config.yaml
hidden_size: 512
num_attention_heads: 8
vocab_size: 26177
norm_eps: 1e-05
positions: "rope"
bias: "none"
parallel_block: false
init_std_qkv: 0.0242
init_std_o: 0.0
optimizer: "soap_variant"
beta1: 0.95
Each number is 128 + 32 x the weight over its row's rms, rounded and kept within 0 to 255. Layers, rows and columns count from 0. Numbers have three digits each. The size before them is the row's rms in percent of the matrix's.

# layer 3 MLP down (transposed), 2560x512, rms 0.0775, rows 512-583, columns 448-511
102:140098136154148158146148152158053100128173142198153070096088091154107153170131078097148119142139129138184146128122145184064120117138124067116140129098103118099039153127144171086150138128057115
106:107174146161171104160189097076100079168087169128083110123170129157180093122089170102156140104092107102154107121202242106119115133097065140155141107119147103119130138083129132168138131112098145
095:137162144149125174145126136154165104129161120048096158143160137083123102173101142129170119168091145130124159085124108148150124077163141148108126114120112100114139071164137094146104041148121190
107:156090123228102143069130059133077146082094166132100138127094170117087101202116119103121130169108072125133147176141127143118144107086142156170163095210167130134149110104164177144104187144150168
102:132117110082153162123169123121129116094137108110158128163129141112124108173130073147140068140128116166073075087128141137163123136172105085163125092073157141133145148119140110083102135090172142
099:146166068101112144140089132120112060143157135189119144118093200136091135132107131090079152107139115177137123157115172153101157140108082120054139125096154122120090087101129123129159137173108158
105:083165125163146185140098124129143109141092181120146138073109113184132070097140100129156116121160122143125101111147097187198126134169120132122138108100179165129144055113140083123142103130123065
102:044147085129142136184188064101109170199181173111145176113122100049132090068107125126155135174186162141176141118131150113142092206143118166143143128146095110114159116064146173093106113130134072
098:110119139150106126078091176134138146156117149131129128064138094138107138154083162081080195130088136141119124085131093150064149109071127123141104225145052106141068149189133073106163132150113084
099:156094098145169116093118124088148165151144188095147139124172119091050135084137121135147076120161159175164106060110157132121131163091127104170095116110164090106095152151139140129092144150078135
098:153111149156092138091165137128128142092152138120153117121150121140113131149147129085150072145101065103094106184129149107156102097157110173113124107115148099108150116094169127109097188204189111
101:089140099100137091105060158152159112154192064088054125142073075137126125125108169091130129129182100127078124115104130059162138156141054132133178125140115153163092113124069085118066126120102122
106:146122066144129171164114106126123171098121068098133173093125146121075211112129112174070149124144068175144109126072080121144079164120091148155146101107109129172128103143115101114112139080155093
102:162103156130151106117170128122155157107071074077092178105101111090178085046055125105107160111122149138137175161130087085128103183054151147118103096156118155146125103093145145159139101141133154
102:158135195145102148143133156141097150113146079117109116104094079124123092094163140072104121195188141147114108104083160112146159096100121163100079135178079096141155129086139116157164124154129102
098:177108130114110173093130142176128094072150143145177090049085107134117121157123114181129134125171129145097153152161138134059156139121153098136110128092124161109113146083131165103125140062130143
100:125133133168133144118122130174123105181137142081102164160147168118140108099113082205089150183137152124119149146101192164135182138150096117076185106112136098199096125128119111184090081089201107
094:099131115139177132066137134155128142128119117181148133141097137119127160151173189148133145114147097149108098162107122125154099111118141134169163121114107089089127109142104106115164091060167128
103:114098155124150114107080158223146142090111096107138223116068213174132084128171077078102067132128133160118128175152102161140177106121116081119136119118110116142150147136135154136122148091103161
104:166112135098099121180137125104177099131118153126101133166100121131105178091078151223142198136120076140135123145146065102155050166107163110188089113142136136136155128068132073185167144125128170
101:124198074170154140110135086123132118119122164123128163135172164149151132154143121032116140126128070090110115154101102068139134107116101114100165123151108097156119111093138217147115155122175117
104:125113132111120130132137178096119198104165090104146023095109127165112085060117110176067115099127128131124191136154111194131099113143105148169146107154168146124159144122173120108117052119117120
096:105160151194113132184147164110131092150147102111092164125095115076121152138061106141186096140144146102156076140177140170106136125097112171139070151166143164083129083161080134164139127112144092
103:099116149204127123161087183180142106128059120126101125144143126152133088095073171207173147132188110123154155127156158134134109150158159160140172134098175062135151154166169163121118142123091117
096:130136136101071048132113160129069080117085113151095141128143095152131108186132180133149138111156130114118130130114139074187144132118101126125081089117113147160121107054170160165137142086096138
099:121115128095166127107085095120087128131085086125141092082104078144146147120116140255129108219086096192105104150122134142125147114179116101119158174110111102120145120173140057126149156125105046
102:150120108152062135138086110154116102126146130122108143162132152152126095111071134125147104091180157035133105129135160172174112183160130150103143139159183221134065147101157128078109147142070132
103:149135176079077078065045105162137093151118137116096134165121195154168184182199101238146109107142108125121121139164142119116099137082124116129173077076160159114122175071117150124067118111100121
095:138120113141066126105122115089069119141115130162141127063140129164159120198133112109148136132107188166133097135123104166118092134110149108149076126137113130128091111093149231165172073205135137
099:169128149051129130087102143181153113226144124065111125115134127094153094108122134036129067193025142047142134161149132185072120177133162071145083128138088151151147149146094108134149144085111163
094:169138156133105105124227182103138124141144122092098159164214087096086131152121144109133117155129122108110090128190129134104192140112085180111180155143149118137175166088086162133144145215123123
105:135085108147134133186186152101118111106073098113166131138069095125154113066084104104164098094130140122115152076161139139094054118151153079130118108112118089129126162127133072134124134103124142
098:116128126101102146131113150099096128180148137105072162097127119144134080098095080124094151114191160075092149137107149123120140167101121143144110121120141135141106115107123070079168152136069168
106:109113158148088110148199166146100101182106071089147000146133149119113093171159091200182100157111111104152161092130113169193130229126115085141136134128129185161126126145129149088154162174115148
096:108091135100052188134135141142131168183178055108054122156115143119165130127172159027141102057164131101113189123135098138110103115149162171133063157108104127114052118149111169140135150113126134
101:150135168135143088069129130137127113132136138140116152166105135169201143137117116249064154134148111093115085123148192143107145106093150122102181147090119144134137110134139098175112125148156101
105:128147202155153100170106153166118185214098098107087126100147145158165113109105107146125168137127137138117153088164198146126127117111123137106093174136075072125195165163097175095115089084154140
096:076112111133151117107155123142111135151049105149146144091087132116113112172119088235099129162109145079074091123118131173144132200102163099165118143144132116149112127134166093134135126099122182
107:128137095177123109090094129071116129101095130128164069111147141148090109103071183135128124123081133173133129102112108122158109133108072154122088155147101091136026104169172120142079129098120140
097:071082120126179144112083126079077117188109110104082124142141117077098179105099080179127150143131125126126146105123136093122160139155176150146114150130098159096099145144150107155105181140100109
104:173155125113091122149085126101154143142119103097145132146118145081125162202166149085185088157145135104147138105157154172147121171140120140107098106124112120197155108155092107140113195108115144
099:082145096198139107159181171200090123113156162161120158137127065139120131140118124142179092118142127114090052174185105175158137137064092125144109132169143129161140176154119136173164154166085134
107:103211113102101201124039095182101144129110123118170109089158120124111170172082168171129117104101118117171167115157131085128124122183128123142101130178149160106114122076131129161080149103137130
097:112153084148114157097143150134141147145170097146140146091107145125120114122161136156127092076100056089106082145123105128134133090072131113062196152098168155133133169154111073143154071142142153
103:121171132158123118145166157118134167170127123159145098141146105093120138038126120142136048145107171107143107157148148109152101108167087090103132101115107145147128134118144165110152105140178163
099:113114091120128160125157095104177119090124169114136186107149174135096130059132255082136157109021125148122143089176102170128142136145091125145158104112112153130069136164077095157123099141169171
098:139140065114118146160052114123089123165227124107110087164167110102104141120089091085147087160162070132084130124134152100115164117096140125103189137104132142160091143106157163136120133149213125
096:099117157088107162130080101185111121099119112155162144128090089176117140132094093173085143118159143150081127137140108157118133187141130105144126096159153110132144145156083135198143129204121121
100:074135157173124154128072166135131104136101103089141161121135186142136167162114087190176142109193169157141148097147157112183083123095127116070161147112119169111169136083129073167065092138132098
104:161095097119086151103113212108111131070102153136105111105131052103155118173168114208127140121175134121156133062199123072139100110123130121147131124110129111116131126139168101137068088129122117
105:170127115126199113158106136127095141178180130147092129092162137113142141078110134103111203114088153040178172177104091098143146177144121100101105115155111129092108125151122123166097188117074115
097:070149136081135168087134132088067133173136156096049148162165218081129097098132149112159169136125164093177150132168152130156129115126153061186170170125045140150111114109133174185198131142124147
099:134100140111168156126136088079131117137154150136116182094144118103109118119158089162184124127152111124116174115096161125121105185176123112119070145129057089147155151122170130079137154176133098
102:151125093106114110134104129188147096127125094153127092144110160190108126102193125023112091132175130121128136087138115125094123163137144136159093068147138132147150145127196159154165125155187129
101:122128142103076124148075130144105132133084171093094151076152171148145131111112127146122080118115080073151133088137144130158106188161161184122134060123098180190138140153176119167128168101117107
091:160134146137129156109109130103141119141091154121121124137130121157124156143102117161152083076168121091128154112124099027136091027130095093134186072091123120130155120117054132125121123159117131
099:179164137127172097142119115153085130114093160142121152150118148125150154096051146121137112189074100101136136113081108155135115105140108161145155099120143072139168113135150153131145145061148104
102:153136144147147133149134114144186154156168154143161085119156110098078127132113136176190132131146112092117089094145138130132084081224049072061133109101064139089131105083168151104132011109138093
107:105093138119094090181091126149141142142152119148190116115156130142112206113103161172089176079105164092189153136155179099085222134181140120132202143069126096103108138084142144174144202150179152
101:152161113182158072100117174093189132122114105143158100162121092123166167105155139127118149177091130122151129103106078142126148120157185182125152114173142171144139157109196169188159134091139115
094:145102102129108176113184140156081142155124116206137128099145077143140126128152148098050105097069097128145128124163092165175119161118134125129126094134117116155111143099143072149157151086170145
098:113200132123109159111164142127138107112105146160176153112149106162157146092106092113081102144090106160120162135142065174183128142146116182080191093152084089167189147109071042098126130138082147
098:113109113160088146161116146077143103142190125090117144115138097122145084146174097227158144119153102091108083138120072083079119139179159149092048120168146126169129109079133133124114147146109145
103:162085127160155124136135094086070132140170141113075113128184116123145169106160173145174141151133160153128151051112132111065113121082172132145108109122151157092201121124126162116080133063128134
100:125150114114113145121109122113104142115086159134132141144070202080158106090137137101058090125123174135167097122174141165152174162069166157111096097179150135098157128105145112113133131147131036
106:148119107189093174103112120115114109137172141135123146106157127154083162078122110065114142120109141082140154118147151130102159060108110102104135093143102155062190151102173148098151137173155132
102:107086113136127098087093191132107133157121143101041077135070109099183146138163101084130148129174135111107133108136102099180191102135133142141145136145122166083113124141107107101080088129165137
101:148174133127086135146069106068094156098149142075160119135131114126176132158137136178101082153123124122179109110117169126178148167119138134139148146138116133142097181138152131151098126102095119
092:106138076113105100117048117150102156150063088116110148167085143091144138123136140033176103092116144138083093094106142135121135124134119089095124116093085110086149100109117094125116086116088123
108:153184121109120091089117148181151156120055155063125113124153169115100122082120199209137108173130097166074091134164129213174170108102130181168171105113146109129151155126177157109125118163157134
098:161170130157143176101126123088116150142075153126114102112149166066084105154124132124152165137113137150025148125095106158117092137151109173112132127070069112126145135100155092078112150121165076
104:132115139160083141122098123155077076127120110113086122169100106139112092136092135100145094077080126177141054203132154147141118119065121193083161111077089170151161135122099160108107142111114153
# layer 3 MLP gate, 2560x512, rms 0.0671, rows 513-583, columns 448-511
102:128089063167132094112152131083188096139112115094145114159181129108187122205164107162182181167093145116113143112141139071082085127101124111079154158143122125138146165093124098115135144082120095
099:127106135112136118153106113113055160125166089151125105162132208111106099126150084092145136182109163195168143141138177115040095147121123134165118094164137117121105189173119122059101150113158121
098:199108110109096097120167165187148167100126036096153161153152065123193098127101095133136129115135080126184103083126090106164140141071171189080118101117105097127087134075110175131122141125093105
105:079189096119114122119099099133164137108192160124092102179150070114124120190150165123162177097207123120130147180130109162110170116142131164119129116163196131096115080135113145138161143129126128
099:147121222148151076195134166120127178111167169111131137156140106144118119112089194127147201202136148085056144134096088082107139205129182116143164129045115078098147157102142112152108119111135119
104:209115145124117110109099139143142063129107146079106191135132145171114146134109184090126126080103119078132137137077147152141125112143075142110114140170171159109092076094100135136168127137142128
100:103191143141099053078130127105133097122199126162097071123151117101123105157095176069129101170114143135098131129065128123163130102152151136140121144154119158172110135156123127116132098178147138
097:123115125102128059102144167147119146128098129133103106109164105109084141110115142117090127145121156104148077106143060116109132133163052107132093100060101112198176163116124102130096126101097181
099:141137100129148166160125132093152065105168100105151113161142123124089148115096152135058134115134136054105165144117137079136177162115137127163130118131128070163150147093093100138062131094156125
095:128135151132206118140180101153164112125138078145131129092100140131117103138101131145080095177166133126126134081169129136069117183146168145085016149026114096151107105178157109129086147116131118
098:078167163112116128108143143158090107127156168105154093106085145104145115137119172121148137109125154157113125118080162111159174160094074119134104143116011066100119117141159093106145100067158112
101:124127092145063146081140138135175142188120098148131158133103159122170133121089154122163061095138123060101110180158109082158129137161142099174064123121111125195016157101131109141201098172184122
101:200109086119145140133131173181161131085076159087097114107096130113163085159105130135115136125085124127123129155144133128136121067181145144119119084184144124166110192111068129133149101095135081
098:160153116121130112129130077135153104104123169112122171104143159104080153140175150113145117123136117108136144112114136079061108095105153070135156187148144115161157168132109160095127132148152126
098:128162143217101133124126115167085188102168124134074176154174163126143141135150115086169167142142071128141132157087177103177095126182176119148125181108136119080144080148061140172119170130119143
101:225106078165132123138143109051124149165123150132146124135113142094081163159166175146100126137111047097120138179116110136095137129130180130195145115138078119164157157113147162126113099109114062
097:118188173081133095163135149124103127067116086145073214077155106164121121174134115140117150153155178108102112114151142164132133157146050181151131133104102142149120084130173091096160150107165153
100:143129099123149149137110150091088153105157107171121117173138174080092136081205168171136138156136131168126173152138123161125180131105117178154131143127092149147139120097102107105128149171128130
098:158127152117106128139168195076085128128067097104098092155144120156131080128140133050117158171117089111152163079169150086185172124119157136137125128075099110094123133116091111110163081128144076
102:145096119043151122129153114112122166089141108145159144189120194133112146135144122124116133161142128109114113109140154118195106067134121130185126205148056122189155141140111139148125147124103148
098:117122138161129111147168163191159137116159118130147050044071110095132111128071098090177140113102156108099170120112105115161146021104141165112152141131077174131161139100052160143115151100103135
098:088139115086130109125152200097169097090148161186157114200111078147101138126118100221134120120135130123131124132140145104160110114137117072125103064199126128145124104142149136159137199100134127
098:192098110115115129138161130094120119101140147136134090122050121147124112113135123071124104105123137092150122144122114228087131131078091101139093171130130144097141109126085145114113135124174155
103:118160166100148102156137145132071146122135086108105092157154074114120069138148148179115178119149178168140129092143150107152149102185161106132075105128098138169095082089155164082121202118057116
096:119136131157094145175144137126103149152147126111056061063169158118154160168141126133159096113132077150130129129056181167111164109089099111145125176131176135096144141126121048126166131165132070
102:138104141154108162135192133125136092159122236120122166116130099101131169164093116101122171141114130156141208162156093102115110155158103138156122081173151163100144140138130176108111134107115120
102:162169148136103124102067131151095157128168175075104106173113166165177135079134139165163128149164129129138117130109133124148182173144141118141118127171154168137131226164126088109077124076063105
097:093095117159172129122166126151144077128108140090143116121027103110088113113112115178127086053200143119172093129191130139155138121142104164155130077147166102119178168132137101047098102080095110
105:110093163139114173121084105124127127189172101111129120054110150104125121169091141127144142152112119125119102150192112181130082101136129109120109111110109122123102158098114176114176096152161144
095:108105169156165119106061124102149082067097144136145127128107162128167115108119161053161093129101136161177194106043125095120153174135132146170111115161115119134186102160144144099132068128137163
108:106116079168144142093068157112117156134139169112049136186198135121112128178153135189105142130098142142104115181055191183159178109140123102113102178106147164129138116106124158134062152106166140
101:081111126114188135092255088120122077102142139200146130155157154169109077216141126160153154149143093152154104127166079169090120091050199133099152153157138121096077107183132161201133149167110098
098:076155126127104115100127091171096119148191138108105135062107140151190166141123139116145088150126119122128144145065147138140122098105165154130075137103116149139154161103120113101130141167162094
098:118101137132127113050122124083119152184146115133160174128117145125104107092145114171179071153131127138141075118096092087079160188135181078131132093160122109143145150089168105159130108112084150
098:156056165125171128124153102120109117147102154163165123159126101164124100130108134136147143158104136140133161136141080115125126111106139168109146097154125105076126178120107088065109121146059072
102:122165107123125127089151058168175150090170109203151114094131112123089115129127133063113092170161104155151132162062079109107096130097144150114086102108088111183117137124150148125136112166128130
094:148151088109188099138140130111117081147177089147155099151151111135116172132137091137089120072125109158145158136087110168123054228062113161201157090132158113170102125170166152056070068095166095
105:130152120121117083145116133167122084105110110090124076115175163141116120147082111074127146142132155155125163126105092137115139156145126169121171061110098101198087161111126117183108148156109078
100:082092149137157145112161124069177188117153102124086098104168124186180138109127176154061190161118122133124185094166173121120159080158109169109155107124107122076135104108088098124094095088105121
105:126153157122121088141112042120089136113190126120114090072184132155172110121178136128081123159057130126149172133094162087123180134159091099106150122114091137047111131098163142110134132124130115
100:155139104057096160109151123134155124186125096121136098132129208145184108122106116120115106132115125125172120134176087112126103154129149149115128070089127164162151141098118121179175120153151087
104:115145150137126177181155126116109040151162149115097170140123122148117158128117154185156134132105171116107124097140098108116128126141149100110135138182133175142142170080144148149120091097132102
106:162170136130128142036077135079120134123130071122158185165136120114094160114179135126093206111193143146153104164164156142143112114117157111131118137134118090159084163107174098160127092140113163
105:148064128126138136121132066110127121155137142151141079051120173122158084122067096120136129127199105135145106166150140120139111195155151113093125149129179128082106036099167183114140172083091103
100:066167121123188162125122119173145170113196165055135160169118137126129148091072186116171149110069118103084112139146071222138132184216113137129119101124107154107102168177124158143198091130158142
103:159110136178090141112131108085106119133117097091082130136063129083106117103145114086122159106149153132090130123143181062172187156178166134107131138119096146156058122116117137180153180151112109
097:159135143176141196128161128141160145139092130129115114122120123112116163054181115052173173102172167143159113132103154071148228123103230161235171195121085120112139151117157149128108154112095191
104:186073145113095106124166057111093128146140100153154114153166137076183152158170132192127188139138119121119131140115092106169136152185089127115111185121131089181138210120155156152123102136146149
106:099148130152174097134148154180186114141167136075123132139113140140114143137145087067138128104104125111184080151104141129116130141108089136118140145169149123112139186165101122109112120070105127
101:144154114145145093090055144124109140145105122121121118145126085130132159079134131147120073130058103108102143118138133134158106144095166146161083116096165129078159154140119162145052229040174060
099:092069113128170127109138112092175126089176130138107185122145086051149139109145122140160125112184172116110106070125159106131133162161090143163153082081129182124120077119119126157163186124138090
103:107142116100177093093234186154125171113089130094113079142110143182151138166134119109049099103164136109127136164188147104179132133130208147145149143152138123135094114143150172123113143060128096
100:179140170143142114136151145126115113128097142144145157092215221124061110127167134131114139083117115111143092155109098078113102132133061120130133091097174171111090124114085120076162067135132233
098:067150114119114145128039142132119100117131202091095131160115183126151139138128099134115128121098120192136100105106073148139167136197122165111073118124133146077144117118106169098156198173107161
085:123117100130117132147136062161112158111081135184175119127091144120115118129161150137108105154095142115200135128123099184203124130134121197064141143096089147101113113126150101084182148133157123
098:134118091077084094156169165173093145115136099068130162118114132117154117173139154066117134136151117115094166155115124161098121175145123151078095131129104071090171127169141167115155137120178147
098:156101088171094108154163180160155128135152145149144103125109091129131157152094144174165117126128179089130120109152161123134140124060164132125134146166137145157131137119085151128154138168121144
105:079151102144119145129152106165114114125083154099070007120175152091117115113101185100082106154165104172098140128139142087176149114187137134137121132125120184097157099122118105141124094134145117
102:170124122075140103070120103131134193147084161136097104121072164136138074116167123134155116117083162133121125099150094084155092122089140150142154115134120115117162164140154101079069113144152143
096:093157149094107099141134132116156078133097136075183172097091140120129126098155162087157115152161152164157135138092201065123113077148119125144175098134164163159100166117100108171148145179125175
101:165148138084144138108128163092143148173151128122166154152194135198122163091140123106117132075126154116099078109167194118161134155148161191073147084147121178127221032157089138129172130126131142
096:167127112134105169127097136095110122146123157134111132115140100043084108118157168113147088158166108128167107134151135081079136102066149190093109126172112130138125087100106119127128105136164099
107:101096118102071176147154139120096115122116136119115145172080188119087131186148134119071161112173185170118140147078191088095167139169175163147104160126146149156132106130109107104095153139106126
103:148139076218163114091113173093163139069111121139097158095123148122138159119149080159083126165152081117157156108086137074113160142131152102046051125190162084080118184118096097168071174139118078
098:124142120072100084132111129138134153084126111206092140128094135134104126166133116116094114116147150167144086118132112102118146127125074150087106132104143085071071155135139132116126145126100058
098:121156094102111144138151109124127149149172131175109118189102092119157140139135094175164115156091162134074124103127092070133159123132129155204138169087182132141131060094175120151102113114171150
098:153126143141138113073104141085070149117138095095108130158170094083188122133131103143122088180109129061220123121119091106125178138126094164167118159138094113126111097121120105143103130072124101
096:111137164084102149105129179133091129102169085111107114131103139123143143093175090121101137101099109125148170162129123150150150098121121111149187162153176144158135123152129097186113159085137143
108:082071111122106135160128147140152143126071130069151084182157130134148105137124160166111103106174142142111100130173139118133114139071151127083113042073125088054127143076074153145105101128083163
097:136152116131164117144093138135145141135060138122129133138133180132176110108105104099133116126109143108166070145156126095136103176084122072116123142100161154117125111166081141128143060147149165
096:158192133149153166106127148115147137160116203105138154116098140085094129146102111184095105119177121104140143134110152138099190138138142185178176168095085149108081143097085165154169143142137101
# layer 3 MLP up, 2560x512, rms 0.0666, rows 513-583, columns 448-511
102:164129088096130135110092151157072135123155201120149059125121186124082144099162130134140126141159111148165152167075056139149102134129155175098078061117136085107113109209116091110118123136131092
100:083177110129120117089092176159156119126097107164084155132158106176117107145164103120111122115151124111138082152109118151189147131156151122101123181110194164151081112114203128107181117155100128
103:127164131104124148146141094129173110074122142143103086064094166075097136148213120107115164138130149147032099111117085109111122077116042110127091129114100128145091161104098086185167151182121129
097:103132123090107101142117128155044112141161102123096101100175143110190154161088121152106157205134095084103102103110172144150099133145083152127194101148125160117148132155162110192060138148172128
098:215051083133109172157133155142131156159142162130127163150116116102109131108138095110112138143187173131133163077067089104142097089137097114147119157189171133162135181098095121099101117094133161
107:166076074203125109148098174168134097138088125150118104118082066164174162107124167146115126102065122124100125146114157154118099143137164137122161183155115150129114167125113099126129106152159119
099:089055161102067148133146096111089067094055139100070154137039130131141165109124120177082116093107064145161042155178117142082136108082115136130080157114190124162105104049142137057174090110124131
093:095116111135182142152145143149116171135150175073126150128168188192084169116129125124156151047174197121102167156137161072117127163119110055097110112176146116090101189076110172158146026115106109
097:126176115093152111095155154108094124138142158087125156093128092136147090070146153112163050116157125135136119094129138116089108112071102114136099143086166159116058113139113113111140154120119124
096:159134129119204155120125233134169107098217074112094073091122139139108091107126116125135030130161086117106162193084166124115126032120130093126111159146143162127149109096065152102143151083126194
098:129115121067138124107131128084100126062101148107050118130110065108080081113113210082119114140120121164120077194100085141157130112169129166116124166064105059126132057118082132103064110138119127
106:127139110126177148145133146146051173122159097100116229063104134143051210132134090169073164129152130177153128106098098128130095096106109121113140147155113148124177129121130113093118190105146080
105:159100159131208085148123117112137146138130098083138099083108092134091125169072133092107127082147103135108183111207146102144117156112114123133128135098150141127130119126102236191145144161114156
101:144108107137161123126131131112169102115057096137153143127143158166139137114199119138096116124137133127149174120125118132175152159122167202110130144190120189143184118128198099100142194103113132
093:215084134081114102115110166138074078109150114188128069156097141099077132153162098126123102102100159086109134141142129122146122174111110142135143137170081105160110122101105142089111116123149185
097:076173135162159197163157102155159138153148130114129133126101118087116140064087127150109096121143171084150132146122149120163193147102109144119144115119174162174136039125161122201167131137056096
094:135118174121189130113140101100150125089132077163092216141098111146096108104147129099146158101162151163118134170115074167120068142116020164138147144117096084163139096134134078171095125143147148
105:099111127073116113121157126218093084129119072088125126173128141129121129142115044141136065140103118175078135137163136135180158116108121144143084124147061148114141145158132118164126204116040076
104:115132133097113132081089091082098165130122123119091120142137159140132116137127143172156069076059096111094181121190154028127078178109088115149105091091118127125168129084095097115141097140147111
097:127151168166182108156131133150157089143117139088158117158179180128116137115148169111119104185100068088128102119155111123110142125122150129126147180098076139091159126093106141133140121129099121
100:086092065116116140108162113141154112104105105153180100149181121117099183172128156097139107169110142092151142096126204138128102065103054132107137133136156176156111086088130114107129050092070162
103:139170130151129085177110113112137129115118160153135149132125109131153125124126143111144123122113118070130177130138136161148138121061148155075099120128170091150091172137101178157109147127186119
098:117130104094087107128147127131144111092101127074164136104149082127149168092122132114077120141150080120129091128114121064081143114082074137098080132170155142157121101174097136131070159120142126
099:105142097156130136182122153122137126118091163161173199145172061108121106152049125142092068165090125096111127122112108156163127120141160134126128115134133098082155159107159131082105170127090200
097:150180060116138093106162128126108136142101098123109127140094134128139100090160136132121138213114169174105094164088123140110135147176120132080095126120120183101162109095152129152178143151129179
102:155160112091160089140098080164183161120167123119165069187157114124219062121165098101142083136125073098134130103107147185099114137092070173143087148168061113140107143108142101124115149195087108
099:125055142113137118139094170150088126154071102138116113089106137120148122167129143121142131170083181200172129146156079080143146162166129114161110199124102161084193153081111171116068133170173116
094:117106137093181102113143167086112169121112072157153128115196175143140132143105150133078101229066132155095097068114129154167082102088139100132105150093154169091107096108177158075156149216157158
100:175146107194146132089111115176167127103134124112093146153073172134135162138147105140150143105174157157170106126133137120112123162120122167136144093119111057198145173102128133149084094160136111
095:107132186083103120107145157134095149178135164089123134164174092078107126159171074176105134106187112081049073084176124133135136054101077144111145175123128172165151142123152118161145120164071114
105:122113180149105078177123135144109101171122157049142124110127159141150154109119090142141136178148070114117121056079164083114116103106099182165139128112127126132142182129171039127059106149091113
097:068123215191089173196132096215141146175101085061047185136121165103116126144137148145163088067127201126115094112145128065123177116136084066069156134162125158128103167103123152142141191138122173
100:058150116128106157077160121110078119133173120165151163130093110151139165097123172138099152108150150162120106125154125116085131119185133165059139172175100084134133161132120102092149139101147097
104:108145123116139146099132133174110158135200084130069132135111104137074090132142137099105154143126089055135188088131152139100166133068151151075083141121153143130115148153138100142150141162082111
104:145142166102144130095115134158150087155122103119191145083072172146075116130103129103116189152117108176099159158145172160182161092139076108091073134089171124137139087153114115135122184108133148
100:125125094163135103178108146164096170146152130116048101105106124094100163117157073170152159154120123136121103136072196121135110112103133158140126085157162171234141140133091119071139138142177186
102:068128076111133140146163145104110147150113088104215158064102138128104097156123099203081117098144141132141118147081131181109056190123128117230121108145088129180085116107154124148080134096141115
105:119113048156080065107146112128129141107188132100095129131117206104140118099192193077010108100120170148130124167063145129159180090118099184124140086130067087151085085141115168096096184179134174
100:121215137115055153129102157167093163122119143131161148107104141146144108164151148092162140135101158144128113128163101164176124126140104071081123095111128084130180094146123101103121134144191149
101:087151065107096029150126130126116164109168091181149142153089060124097088076126137142142177084111093055113137123104155198101103066127101127166147146133152053082125073073122129099086149090172141
097:100058133106147136101099096133118102165129088108175122108119111133101137129158118145121135141139081144063107118128161108167051094169153169135173120125090109112165180127146033124072106102084159
105:152122165163113159107167099160113166143148191136163177130087118204175108122138083114114139145149118183141080099104132208135110130073100112144136161160147106131116123173117149215130108140135140
101:137177142176135192085085087170117136137146082076067124122132154141141204113146140121099184135164155156135196145147119122121162106135105126138098172139097145101144157098194165122154095082115118
098:096140126086099127121140113140119138128126091148186165143166053227154119160130119112190074115077178143077194122109159207171098127149158116118100095149125166137136142105113170151113092140177119
100:091194123124137125186072075120116177122158122108098149091143109127139119135117105152149090059136094083105133204138110166136090166134180139133071073138159095124135134064133163135150098127151114
099:157121144105095139134080109149058163115129184120135133113130145103199142157132117148134153118154108081129100183151140089127169123084152116133124093110120097135134114069180102121125128154154101
097:090158085119118111110164131084175124110118130083133109182108113145136131188104187157107104214118083082118151132178087142134054148167118076092100062148102145124164067163187135154107119176179159
103:127084067117160120173196169147147143146153106162108097176132114110109090124066160134177250217063129142076119148120156173096095102103147139108050129092184096151175166121137113105148143101132145
104:134156102120088114173167133135124126111070111117090115132103121121107128099132160131103079113117113113156133074165137139135080087172086119170120105119111168160173137121125149160123134124159129
105:151154100115161140164161138161116131117122084176114104171182101081172112075082153136087187132080130101117157119143108157151148136066157105167121133114147143084096146119127153177058209103128103
097:156112120130084124118189132160109121136145119166127099150124140122118148168141157100149140131185062138154121145158106121085110100124087131150093144089118103144148092097136116102122152151162176
102:144119128133162155073170151108152108114127148106131196072158096107196044139132084191159123123171118134130151114112145124158140115121084114112113115149097122170147134182146099165101173139088148
101:155140156114132166110157162132195141122131112111189155124176120120223139106145084096132154111125100153111086153061139125119135139152178174165124066116069123140125109136127130120129135105162177
101:134092131107097123136116094167134115143111129160138086131080098109134124092117149111131112136161154185192142166170103156075172124170126130058075145111149115143146143203115141094136126100125083
090:104107130110170090095125198102093173127151118144152181170161170100114113055144106070149237138097092150162087081081202102126086118174138111103171158086168106096151163113184105175116136140151151
097:164112197110135061100108155151121140068145129158109098169120117105149070120107129126194208201122146145165144121069143199199116126150120184122135120082106122116128099119116119134108077167160156
101:145142179130128132110132140148134155149125136107143108164163131136156154086150056113092166114088160083116116140127142170112150181102132134129160094136139140118145119112043145100111151132101170
109:136148128160178118146184115144130113129165148119041096083157092118111123140123111156085145109117171174143096077116120129143124173183126066142167133119119122136129062141111116121100112072156120
101:145179115117109108142163113115088036149104122123149104114155111085126141124191150114096143116141073140148056112097166104138132160118130104179133179150105137093109131141181197120108174171132130
095:160112136103057140135147124105123129079174136084102140136129131132163044146108149138182111122140147143176097127111164104069098157133076134169086100172099131100192115104126148142097159132088133
096:178123122119158136181082087146141170166102089088090118109139140178101157130092075130081131124122141185136131103161179155138131129117193119098104141188092140185117103123132109137164093137119116
095:181161165155107125125032145147151155146101135125114115097158152140114131099112113135094118210109123113161134094152131137095146114112098116149118093122135031164119122116153073158143119111201075
103:042124136120166114125112132093192106150154102136145161089139119101122097129108112153112125106115196090097130097145179187151204207150076073099166143088143079122043152112102129123152137138146145
097:092083142102191125129171121165083094153122094086163111128152152098062144168116170129158151147159114096124159130170144106106110116100121087075151162174220103178121143143123129130112144114113133
104:122118115117113123145102153125125191193112138098152124096132147097151085140121110176075120138097115114093192094180131136094096136144131188170117086127116075149121107128097117168167149155095120
101:087112136162127123106154140140103117137175093120164156106173133130151157183089116117162093124130113151127092103126154109108116155083137157168130070178103109140107113138158117111088108168089095
103:116138094123104144072139097108168113134138154097122172123102151070087064166150067149156102088154113148124183153121156128145086180102190131132102194153177125184102174140156134132070136163140180
093:136154138150100078033070157130183098114142073149127145114140128085213134137120113178122147076157145108125180145183129187166143169118153145130160136079095153160113102111111145150129237132155141
107:112145100123080198096171109140125147115145085132135093128173135075140178137192110130103188061140157130123117150127088144063115088145135174174105150097130197073105118142177168105075184083131126
094:141126124160097089137154105110144178143109139133171116124177166111129111152160152139091090094130181096135101155125175142180130098112085145168175071104124119165161059101157120080162121096122109
102:160095146103091133140123156096109142154144133101151103098159136116125105111167151130178197118161097106119195115065155146046115159153183119144081146133114104160073211080140047177204133101138121